From a checkpoint of a small transformer trained on Wikipedia.
Size: 17 layers, width 192, 2 heads of 64 (1 for keys and values), MLP 384 SwiGLU, vocabulary 8192, 6.6M parameters.
Architecture: RMSNorm before each block, biases on query, key and value.
Training: a variant of SOAP for these matrices, 190M tokens, 2903 steps.
Each number is 500 + 25 x the weight over the matrix's rms, rounded and kept within 0 to 999. Layers, rows and columns count from 0. Numbers have three digits each.

# down: layer 12 MLP down (transposed), 384x192, rms 0.143, rows 306-383, columns 160-191
# gate: layer 12 MLP gate, 384x192, rms 0.133, rows 307-383, columns 160-191
# up: layer 12 MLP up, 384x192, rms 0.136, rows 307-383, columns 160-191
down306:484500509477503507509483518451486525546549524473512485520514448475514496479464485484494494489504
gate307:507491485512505474482484463536546525470529479494490496506512499498513510504456503501513514499536
up307:513514519454451561552520505463530510506490470464533488513502518503480469493450524491492487437510
down307:504512505535464501517518516502507492434545507502490504478477457487501494525488470479493517485522
gate308:506547506491506475483504472493485461452510534557521501487479503535524507495465466512565455523498
up308:520493531514497481531502486521504508461524524472503521535478518490518478509512528472495554483499
down308:491475515513493508495509494525455518532479527472529496523551504489515490514471510515478464480461
gate309:501466514514488512483532505483479496490501526519468497492482465503509498471458475517502501534480
up309:465550516479517503469509525478502515503484514508467518503457523498518481534536486481526487473476
down309:470524465512496532449506527512521522443477508523479527490526489529477496502500501477512467479468
gate310:453487503468500460475527517440515499508449476512512499509452497494494445471482517541508543519463
up310:499519503521516479540505501525481544517449508518507486501498477511485504485481500518507497523498
down310:507541470493483456496471532475513489476498504504503469500482505532506471523486519472475490553492
gate311:503477480480500496490457487533496490501499480499537511537494508528520524444479468444486528504492
up311:457485467543521493473516532500475494542495540503528487499519513496452498505517580478541523497502
down311:499477490502466497516522487490496522513523494532496453496459483446470493494496515527476528504470
gate312:481516512521516484504483510545505437504531538494503487537527502456538493505484471552518511492520
up312:484548518447504509485508495508542465506501496458496471490510518490504476517489463480548457519507
down312:526485493503510548512429489510502526536504478450506503461542519472500512539470472508536465483496
gate313:470498500447468461499483514517470483500530488488508505499509532495533503483498491478495466553532
up313:554460508542522487473437522506524542512525536531444504507523516503492445473513488479506544491561
down313:489480481475468474508535517520484529510493517446513496492518516539575518520507459498471502502515
gate314:480521469523505502476530502492524504511550537508509515480498505473509506500507481517463487505466
up314:495522534485536506492459475483499534498531484471518519466494495491478501514474506494469467496496
down314:487484458480502496466518528515455491506523465481505508482504541478503523500532482513505522515476
gate315:513513560516485482453511516485523524450507458503502481488538470490558458496479489505517507479490
up315:522559505483514491481502477490504485529481484492487500468465481513453474499507514531474541449508
down315:535494538514448544550513521503459455486466483541516524530496510514519467487520525520527467508516
gate316:492523525495504563582473517468492493534500461511567489469469550497506485500483505498547495538527
up316:508505421497531518492503482481530517517503477480467454505423514560490509486526524495500495534510
down316:550504505493504504471456486516518544488527534457448441467493513532448521483450521504530534510474
gate317:492503523552520493472511490522479493470537509523523523491502474476461486523520463510459509502503
up317:508507480477482505562530486522505497519475512505461468492538509496505506508512480542503502482473
down317:512520503520576509513460498490530473470507509482517529490477502460502474476464519492490446494501
gate318:477542520516453500496537434488473491500507523467525507508490487461498489516459474500461466505490
up318:488480506485537538524525491502474550516471525496490552521508505488504467489516532533525503487507
down318:494491482492477506524530537527446516514538503513470479494522467474511480493491502509537491482469
gate319:468505505489545481500523502532519568527498507454497508507487531462515498508479515478526557504536
up319:444495523456524489495497506546484542551515493467532531514480536448493468524535513469543541542448
down319:510504526500531522432499522480511495492467552486538502524540511551546528500491555466543454515500
gate320:535529483529525479494482516533466502507499494496517522472478525469525485473488500516456524513536
up320:464520485494508531481530507507534513493476494451468563498549510422495548497501512508471481481489
down320:517475480492497496515541491479516525464485479481516513486477528476472498489494512504490504478465
gate321:534441469499496455489502510450478511531513509465495523538529476539519518528504482489456522504507
up321:461490490443493517513517498513519520489524510509498521521476474480523493522493481492527533460498
down321:449500436504527482529494517504502522480535536455490534498495486509479527525546461462552462480504
gate322:477526494581511483519477457536485529509461509462511502516500502477502454488508550470496498495462
up322:494522516537463485501496481461535460485447468477500499481525497478474505548537537517517537532473
down322:517491534462484503503452486552537511512499510497511485503500491462511499505485535487507493530496
gate323:529497495483521493467520548479471489522549546492491520497472535525502505485494510517500473479501
up323:526496522496493521493480537491487515481495463519493498497449493494498546509520525565535467486454
down323:489511503507546476480488499470494504478499513524519499509504495496498531494487493459455458491502
gate324:467507527493503541546521512449551528494519573485485511486518527466466442504505506508465481484510
up324:520543467563551473498536546492487527529490534499507509521528491484485516502520499528478522528514
down324:502517506514483523490509513514505440513515511479541518505536524486528485461497524461438525515503
gate325:494485501504543516491488471494538470534476478524493525553515510484516492459486508509501490532519
up325:515507478477526543455496531456465502528507523501537506508452526525458500512470504534514484483495
down325:523520488502523562559522485510445511497471496489504528509434515518471503467503477499491513524457
gate326:513504593489510506502534481490494476511470490494497526421473463462517539436497509505502480548489
up326:471509522456525520528513514494556505504506489504475479524491490449522500515491529532501502489472
down326:432519494492518508455522490455491472530508478535474500541504520469515473520511462522517509492542
gate327:483516469469522487488490535531498452511516471473533501540457544493521490487519535491492488497502
up327:495507499536472465483507496534511501491501527473522524496502491540486482542524467452454504466530
down327:500461470504501489491539526540444514481507496480510492478550500489478547497487487512548465483487
gate328:475512504489523508491499498510519493506546503506549541485508518529484520481521488488511489491500
up328:506466555481522498522506480481512517459514474509532491492521479523504525498473519507541441487494
down328:548512489502466514505512514511470467472506454490466461514532481488518445468513476494491493478529
gate329:494474511496514475500529460481518479473491487480489454509492563508522470523494490555513487550521
up329:553531525490525473499481500480512491498542464531501519499523484469513531497500519500482523519503
down329:489532488511505494547472507509498521469524537484465527517476516514478504457512501536540510560512
gate330:475462507541524480476498512500503493506502498486459516496516534500487484485526493527515535515513
up330:504512469490517465466513472485490538501445528508491477515518509522479463467507497521482481526486
down330:479503503494499521484514490495453498521529473539512491524481527499486506496480502477496483501524
gate331:522538521515457508480465537488494553508483478501536486509518474489506495518529525502494456551482
up331:460456553565503515459501496510496465499493496505532488502519522555524479523516536468520475524485
down331:529496493465479514528499502482520525493466518490546492490515518532492538553435487518546492470489
gate332:517491510539518471535475526530502506502493512490518541511466500485481513508490475454529468456476
up332:536484492525539491487502480475490467506494490503529490501489478479541511483524494498487534512492
down332:436513541473497496503468486478557495505460499535484490529472473485472520515460514557502527552499
gate333:494557503491508542495518526512488515469502469498516452500477504521514542520515484486476471529442
up333:521536518522557499485466503483527480494534508484526542453516488509500479512515553513518541547516
down333:500470484520495477499494483516478522528558489503526482516526512514494466508527474493490486526484
gate334:477475498526485522467479519549501541491460517495472513506551487515470468513505493489499495496466
up334:490517487487522490489462498523460529484522454513505533520534519498522512544496510482518506501499
down334:516567489507524484495475488512517547478496531469523516465520457497521563466493529507492501525504
gate335:485493456551502477510488509517501506521485466490502511521487520490476478519475546479474512503476
up335:516526538525511461517513496503483493543537481468566508489508473492528527507498485504528421490493
down335:475527508508472505480510562471510486514527499550529560504515459492493470510517541511494472485499
gate336:442529495487456464489520520499509522510508499499509484472482487540528515505506469545497492520503
up336:456507491468487495523516535471496536520497554517517513439510479506531492499470488520475498496512
down336:486510499466472492507517457541493488488468530491475533493493496490496479502536461513542452487532
gate337:503472558499510523520521548516481498492517523491547491430501476503549531474465503479487469486470
up337:524478510509487556506520537481522510454520496516504489481488495479478509485479490521483572554552
down337:474524521481462518482530512525478483505512471502539521545488521485503513478537524452471514551540
gate338:521537550481542525493502498501491506507514492513474450508454519470528457470513532484393502507492
up338:546517506548504476554524524537515521491502488524455544478541536484535512525528516483526512473488
down338:482486469552506504527501516491488497481516511480471535470466556495488491517504528513522466492524
gate339:505503487495489466510522523459481509473503504470517478450489547457547497488492495492480477506487
up339:545529522518502518517505510460536503477497468461483506439478521512474500489537476500512531527467
down339:503492531462495532522553463495514493495501477474458469513496462514502473505474532473535459524502
gate340:484469518497552489488519473508477500516519457525506519497528507484477523509520486481517508509496
up340:454497521518513516504506489500448486500506544519501468525532487479516499496496533489491494491513
down340:463537497484471513485498538510496493483504504492518519504517539539538484507458506519488487516501
gate341:537518517497509551494504486553467478509518497487495503446523518511499487525513502492513459518490
up341:522496495511525537514532471454485479524517509500533551486506478518522512474503479477452506510487
down341:456515560483501473490463485500452546497497476530488511494521501489467466487465516498482508498492
gate342:482514531453517491479506514543498520466495503449483505541508481500506458518494480512416488484454
up342:517522475503515508491460461512532497518487520514477492518518528476499486456485529530474493517544
down342:497551495493482497476455457521503505500485514509545457475568492532501504508561486483511506506516
gate343:519513477503454477496469517494517523511507504521490522505507506490527513495508485481495501507488
up343:499561501496514511481517476492498538482509483466481487517493488503502507457498503486540473475489
down343:507477518472471500498449489506461470522496504521516550511503486540462509523538548493534499499475
gate344:530508485488450495493500485486485470476507528479533512486476457456479480495486476506516516499490
up344:474514492467466524519532556496537471462496480523470499476526500518491539520510501498485504512499
down344:468494515471512464485481479491461519473480518532513505470491506484482513453534494509511472481513
gate345:469513516535485519503557487519520492488498517474472468517480563507463510457505514520545500492491
up345:456526535547523511512475472490491503496472476478509481504481516490509502522497483463543536522504
down345:500490446518471518485523525556519535512475550496516523484520500506548546525545500506510485498461
gate346:471509459488529499493511468507542495497551510463512495506494516502470481517496511523502507503509
up346:511500517508521497484464496460500536504499458532493512507560480488448515486520546466474509506537
down346:516531533500518499517520500562544535524528486531473509493498476555492502488468490517483468516475
gate347:534551480495500502534490482493495488530512471516544505516503569489492534492508527498502529486505
up347:523513512455461502534543526486489548472478478518557500474501452498499485476483504450524484498514
down347:525529511513514505496504497494474524519478481506496460501488527495498503499523544508489491461488
gate348:501489498475526501460510490452539527478504458486536499534421543482490476492455532490532508487462
up348:500471499473479539529501483488513462481464522489495498476544469508533480467498481467482455502495
down348:517474488478482490523527509445484468497444530491552512492515465514520483535536496515515485489467
gate349:456521511502491517503471509489541475549513516479462466512506475516461521452524499496497491524487
up349:514489527522505492517515511483478517514502469465521476528484495486497479505488508538516514483464
down349:479509490482486536469473482511505514466518491476494498513529507500461497502455514504517467509485
gate350:476495527468511501533499497527460533487445514486534488457511505493499465508525514472463498506501
up350:520499471508435496488506483474519432521513477498474495593472523528505480508509532501485492528477
down350:494470475508504493504528501512539491484470493510467493451481478514510509495479482505471521477536
gate351:516494500486537501517504484539479524502467490494501521482529515514458473513506481478483514521456
up351:523528518470534477505502499490517540487506448470484500467509548449493489521487486491455508496511
down351:520445492526454491489492490514492543480495517517532497486524480509485489512529463503513526540494
gate352:499485529495554505513500533511493519500507508535527502482508480506504489487479549507509484487493
up352:544485480463489494575533505476520523528485505473480484448465494471487498499522489499491477517470
down352:452506472433525502482447502475519506491499496510516487508464542491514514439490493469500494500511
gate353:489507511457506493477479493472507496503490509484516502519468503464487501521523495505504511499492
up353:500545500492485519498519489510492512476519484473543487560552458506474496458463482472508508507509
down353:495443486512525497544487526533493551503527479492500455514487491548535490529520481521528454492519
gate354:438488522460475521496479502482467512480500489485507479474454465537476507529476480498495515496464
up354:478504527483528518521510510503503494495551496527483478556520491445494524504489486520483500552501
down354:507528496482478488535484486466497540508506487519490503493479501495525502502525518487501476512499
gate355:473442497469479474514492517499504499514500518512461493524465506462512482500499506493500476515486
up355:529539529506497501515483485530510501468485502501485482474492479514510509503524509422473502496508
down355:513505520489477498494491482480496548425514547514461496486468483481479534522499506489478490501550
gate356:517543514480528505520470462491504467517484507476458480508504517496470506458475489482449500526506
up356:498492472505517530521523523520495547524523499540534546532519540515511505445506495531489475520507
down356:482529491503519547478471502468504544498546493528482566535469445514532514540508557481496479464506
gate357:518515532534531540464551492537528483524482528498514507446540500492508537471502462514496498442484
up357:525505518579458473459514501490515490466553525528489526512473498487543520469506544490517461511494
down357:500515465503494489547477499528501537525499550521503450535473519511485511466533539503527493539470
gate358:535457509488497539489463529548529487519502452469507507469471532495463517462509496520493505510492
up358:512477489493446498465506530496497489523446475486523488490498470541501475478509502488519478471503
down358:464469456509455486495503518489464481532497475521465485472517481479468477479469501500500530499520
gate359:493493480474492490507487507531475484498515502492509484520542494521529491573507510512510506478443
up359:537492458496501483489547558486481512502488525506524514486487447522458502502479494457516491474509
down359:507495516473520513500516495483490487529502479489465499467473503522485510514466435496515501539500
gate360:525508489518489521495502531525517484490544501490487484490516521513505485517524446528519497494489
up360:465477514507505508531438531473526445460547461547506517518509505550517497480532484473484504511469
down360:502466460483512513487543466510465513503501521533483495457491509493519537523514506518492522513487
gate361:527527452525523530526528490487494470496516469470497519549515469524521500441479486515487506470459
up361:503505549532523493507518531514500467553511515504541534502459512531495532488511477515490486508539
down361:515477508482540459489521494518445468503480463479470489501456527494507479445541528507501485474532
gate362:498488504511455502507499545502463511498448561496521520490500498512500471501477497506492498511483
up362:513516468540448510518552461495522510540498460519513509478484501481497515466486470473547531521499
down362:483493482497564497565501482452523504517529502485509465491523517520494526491445477513488541472466
gate363:527539508479519520500531463473485512436544518457489461454461457543510508486477480480525473485521
up363:494475502520483520511538500560509542505462522527494519527513498502551510516547478505497492496509
down363:532472534476486535490556474487528503475519514492506548501502530476505504482483502504488496500527
gate364:501482503528500484486487496479494490510505478510470467513531527540539501502512476464511528480521
up364:483497518522473514523490474464507457484455486502492451510448533503494523512513494527483518456498
down364:469493511499511514497562477473508468536521504498496527543503440501478492456492526518489469527488
gate365:446519509507505506517533464489484455510543467459518542454520488518492550502449465481481494495531
up365:461536479516496584545436486509444487499486509526512514490464470524509531464475485457504498535502
down365:514522518496497532520504500515501500516511500490510524526501471454494490524511503520506426485488
gate366:540511503485503479491521535526495558485491524518535526453486543526454485472510533554523495472500
up366:540527456541501542519501496506544507504511499526453507522499537469542486496492481473485512512474
down366:528482448517528457496486498493511563506517553499508435500526489484478513483479543457500499513482
gate367:521516505520523500528513478494535537465482481485511500482498503480475509524543500445517532483505
up367:511534511520478509533465510492438478517503479471531538487483461497514526546471542549500553512488
down367:533500524515509540478469489463548508516557487518508544501514477522517562485472489487526479488479
gate368:503504437471507494480563517462461502469516553504521545469458504428477559495426477512469506501501
up368:513483456520520523498502517493486520529476522506497480485466497489500461507470503468483488527488
down368:533522459515511499460516483521494503518500498528479490495473488521478515570542501508460545478514
gate369:478540481505524513500471441456506493464482506505484490510549543504498483484454478494452506511488
up369:510503514522527472470555530511531533567485452500528484482498516498530478482496487492517497481526
down369:494451516486511545479529575521485517500476467485526500508466482504508508530506473528485544509527
gate370:523494491521497508481502489443503510479498454518510501555513455482492518493450485489506505509484
up370:539458501488483512472500499501507502512491509500538523507517494476516523520529491545483529506510
down370:483481518494516436497483497468474473456526492491511485502528528529458539461472500505521518495557
gate371:536506493470513548498523459555479522510501532485488507461501461502549515508512474511498490464426
up371:505471493485503461478536502475518554479511525487473502475458506503535521476493488509500461466505
down371:523515488494494489516544491503507521546493480478464498474526531491508460477489455559523521469486
gate372:460487505483490493507482497538520456520493512527469499516512471466520490462495532538464475480537
up372:495479561510507496473465502506524459523473508487453500528533495492509512486510571513528450533481
down372:513486533504497484503503496531445514509455481508453482518492454463532503528518488481495524474465
gate373:469509510466501537546529470525483521502516479512509476478512526539483522470437470491541499513509
up373:512450504484485498506489533510556496508481507585488507487506523465493517537471510495504475515534
down373:497466500448498509511529486510488538505560472469554537516519502594511471478504501512507508497541
gate374:475527482444528463455454456519487529458537481489531487486463478501497514456498514492510469485493
up374:481488476497490530458486500468517479491483486440478517528517546512453475494512476459501469519539
down374:507491493529481524462490463515493500552474533526505506517503482521522504524506522513488494558489
gate375:510522518502548493519474557476520552518527487499514454472512516487502515485504509496488477529499
up375:442501496498472481479512510518518528489439487479503453531454495496492488525526553535493471464519
down375:522483508490514497497456545459520480529493514526486492533538495508508555509546495537541496518524
gate376:499504489506497486495535498495522505486502501506468512505460508481482475500500480491508506532473
up376:516524490502534476462481487462505472498482524532473503527521526514484459458482490520481518481456
down376:533496517501480502509482519481502496487500511482522541515477512490518470520540511494461536544536
gate377:528545499502488450467492510523556488506515496521525522440503460533504522485477511484482473438495
up377:521531477481467479554499498491509503548500487488546561446506500470551513496454523511519467527494
down377:482500517477525513484495515496474484474492477504488470531517502477493516504500515527523503514491
gate378:504532488474496504495515472457499505486473544487462486525452449492468473480516488476509496504491
up378:515476506525522471489516514529453525483477483477483485545482529497499541538500514498530495549477
down378:475464502498483498510520469528517506554544440494500500461473475470524526524545479465495453500505
gate379:439512498483508538482458516491488471516539541527538515531448479496479531548472517438508515495518
up379:498553491513530508539506548456523505510532514533505488493533523462511480497491539471508486545520
down379:485523513526496512515521495520491519541506471517515493498545476462515488472466474496490543526476
gate380:465501459509489499505524512509480476488537478535562491487473468500541504498508504498448531532481
up380:521531518494459481485465490475513489457524487542497507532496520506477514477504496499495491528470
down380:508507530494495506471487511449483494508532516501466511470514491520467467497475534485522506498519
gate381:471451506490459475488513476510488518542502515555449499526477528471501506507512521489485505529495
up381:529506511455507527492505434430508505482482521475487555516498444514514508521514524513505507494552
down381:491465474515463505464472470505507468507504510501489481453493525485479493471464488514505531513530
gate382:497492530479509513466532485505504533506502485454473502539473485521501460522444485504497497463458
up382:465471497500488495495551506513477516474531470517511480516493484512514496532478512498457503504483
down382:495534484535524527491491457538528550488519484499481495527516453502501501525439469537490455499510
gate383:507481509510520476493502492494500520512495489470547502470464559498488506507513496472501527530460
up383:508461484500515520493511501477463501506541532524515445465499537518492503507448562502535455508503
down383:475513508507500475501495436459541524534488479528496486509479458493506457511517501491481496531502